config = dict(
    n_layer=10,
    norm_eps=1e-06,
    rope_fraction=1.0,
    optimizer='muon_variant',
    lr=0.00128,
    lr_mult_down=2.0,
    beta1=0.95,
    z_loss=0.0001,
)
Each number is 500 + 40 x the weight over its row's rms, rounded and kept within 0 to 999. Layers, rows and columns count from 0. Numbers have three digits each. The size before them is the row's rms in percent of the matrix's.

# layer 6 MLP gate, 1216x512, rms 0.0671, rows 782-792, columns 0-255
102:556486540493505467514464484532467589496480515449538468489456504447513523486515431519503471457486545515464458507498485451594554467530512487463498516469583473506462536567448507511495484545550518498469434519476529501451508543487407472498498507527470477477528524465519471448495499479442441593422538452529519522516524501516527516485483513522436587497538560495537430522565438563534535503466497507467544527504521455487585558470506485498461514471522520556470476482427493509475454534522518535483465448583498489472492485512499519499483557586508553495403557487496532483511463518455482573459644453503493454494494533524510516541485458476497511501556459475469485441488493534451552577470467507506533508591456489479524494545500534471577495560504441537463493530485531485455473576494537
106:530538539526555555491486470497442477494536494494499436464473420479486543451500511506422455488454503549491444524518500529514504481469529454511633502474594484500523466398536520452511562432557486541496460488518497468508451529488501507475483541572504527558509532466478391498631520537473487485474456436466481508556411533486475502517456474444506412459540513516573472544559531567467521583412508540523487559440484443470451455566501444545494526519446423515594388467519518504460462465524496559481481553481525519496489438534485537532489499632497469487511487455452501492467470495507509495567439435417541499473493546548510445465503535500550455431441492495551483448459535511461538482471500542448449453515487541526493486497476448493528468478511458500503488448441546478510486511602496
099:493448500445406455492554535519513500477490402450539493539502476527496508480545450450540449466512466522507501468501497451547527482516565484478491493430523511490493534584505570477464564564485534477438462446447453521539451455451458515484436562524466468511397474513495486497530534541528501550448517476436513451502546605525503551562505494514550460501501560512500573438510529484457558555467508484540390514464471519514482502516520539512424501496489556464461475511502535579462508539475423508493477577450505495469497508469448458501501557436489523540500476536549501555524437527552487465573417412573570546526410526395520525475540457455507532444459530493482482529511558484450506492541504545497473520537568511526486475469510553488561532481429511513454487535465463477550536493464500
109:476562483476562561497498508554543481455526462510536488492422570591446505467493444484372435453489527534511436527499534546481473541500475514528531525477496591523542522510481524529501406519549477481506472424452527495496501449459547547521429452538480454517481512517529517475459471489524501439464475484500588539561458452556486510530450522488509456490496538505492513477515473471495527444426500566503483430563493478487527548472443484526498527518507505498450499485573559519454486514441517460461470493520492514546498487462423503476567490511506519567473555426501519519525506549476516549530521443454489515496497474559496496507480455472450516432442481485562427493516447493464428454518498566525515447494426472486439559503502587416519526515511449517481527494506506549478561587582493
096:531441482454533435467473473486515548513484451554512524511471486444469499455495555473520518517551562539543448505519515460511570482536439504468480495445493459485475445519487477533478490521528573465517516418473503526518507507525473528447447474520483551519497565475472624490499480457589543553466539493502485409524540436488488475456529448514494474535468484482504516473483478572462459431408525426474558505461562494484467509506513497507472549541417487506514470433543488408507513479479472532491489523463563440494483431476575531454519449540434486518471522514494513494557459503412489508554519520531518493437544409510450490539486447516586528546533422464462527429525508580495538482506487506499490473492513439447411533515508463502564482467580466510567519535487479501455524476473520
103:573511503482533452445467513447478553478378520483454534494440480568471520487435495507495469553551482457480572507459505517473470517454557419550529501543494486490533527488474496485511409515437468462477541589556531508448516499503522491563518564459463593545470505543567543550526471514533493516471494495473510445496470535554537463512516521459488509516502558515515437467446461449549490500527508406489539543545531485503603527467450540452543525489526517491498535520457460477481502481570524601438590490466446474487493501508547493573490492521517509516553546460494489555526498416460516478480528569567440493471415513541435488522450499582483486557587494550491523530464516470453540489527548458490528538478462507507453505473517530487472458573579466460427549459544522433559520530407496
100:529537494441572423521514481444492525499495538496494579460490450507485480490507495535513515515505421462556454524515459447540571448517450505443509565487474462544449459493532541479514548464511505495568454500460513455509473451508544511404543538557459503488506588492490468527442470440490432487505445462491491457459508492538521435572460460519456514471538573532508467430550495459462523453551461573585402509515491509518515456542505486517487516451572458534487484516474420579579431518453432513459501508474527450455497588506510509401540458515403525532432573523445500515566522513516482497488547482538513498496503535464478480480512531565489507510475517482493482452421566554425409449473459549475482468546510543532531531522469511498440556488495458535544470401488494553536531514521420
100:527529535439495481557466507486536494473483421525609509476412523489503539577514477565456495499506542526496515554424487478457570500471429516525494536485520547593479425460493466498516539458459558459478418522538511465481450502483494528498466455416537498550479594521481488528511584463482495457457478563529514470538533520521487432495527523400477486508511515476487493428523486465513441443498525514486443579474464539517419517457468480586515459566463523510426538479540543525520524531499521524535464571536520460542457472580477544493572501454524503557435468528563473489537516407485495487519515526437523474487468524479548542485558544448524461577540500397427501546522511504574543461498453482539514534488470530453491559495482513532456508438462511477406500576504466503520509502506540
097:549515481527525485411467475490518477527466520442563504450490450447453504445472525492492554433539584506447492463537470513461488481512515529473533494531543414487492422493513463490478502525550525437480498491525518522547477445454472515495510460535497477508425549484541499551540501429454531438534488561481468534496580508487487497529444503498445483519407498500570444503528537504368521471492550539514506511510440502471497563531537455485488556503389477420491612467517548513512424545479512529518576523497476531534530594447448537450502415493527467494553454517467547459525434403548468541490478500506564496462482499532507565483518546530463594502529482513530509532482474487490512513581553506595504495426411444509457478459480500530537538506561505500417485536544579518465487477535469
101:516475533534532511506444546503555496570435503481499459454584546405496482525573492418479464564454545514464483492548541450506582554523517545495549520471530583556531443508600495451522461551494519495495540514410505430486541557440604548465489550468534485497491564503484507527545529555505485532520502529532453602486519424544439485484504488541539530490440510481526491453521545528510503528440432582463508487500454542492479516516523480486443519487472505493503481421477541553451554467531615497486557465523469500530528534466524503592509484505505497559540458561522498443532481536465438503456542555477476485564459487515478558489448545525533418436546505554497532494528510540507443540592530482473519465528567469507514413500564551505559504521576509481534456519511510480536511493517444
102:487541505494529563526447482481480470528519447507468485464448458484462514504505536462563586503490473558624498436537533549538498446543493469479397505546595508487432462520491437571451527540479523549448440473522527418511526476511402487533526541476522531484533489476445482512497509521398491549564440525461512546608527523529481529498530518552519554504485572501544464473524503475511520503598552436486530448511496450515402610534493516559490573520501572538457458491514498451467497550485520545502472532495470541449457536534473529538426508502516483528442550486498456525447453481527505447514529553525481463473492507510475490523501545426500590583479514498534536461497504398505532445469551510444531477505554440545575576520520494519437453498464520494481538525487445547434492540487555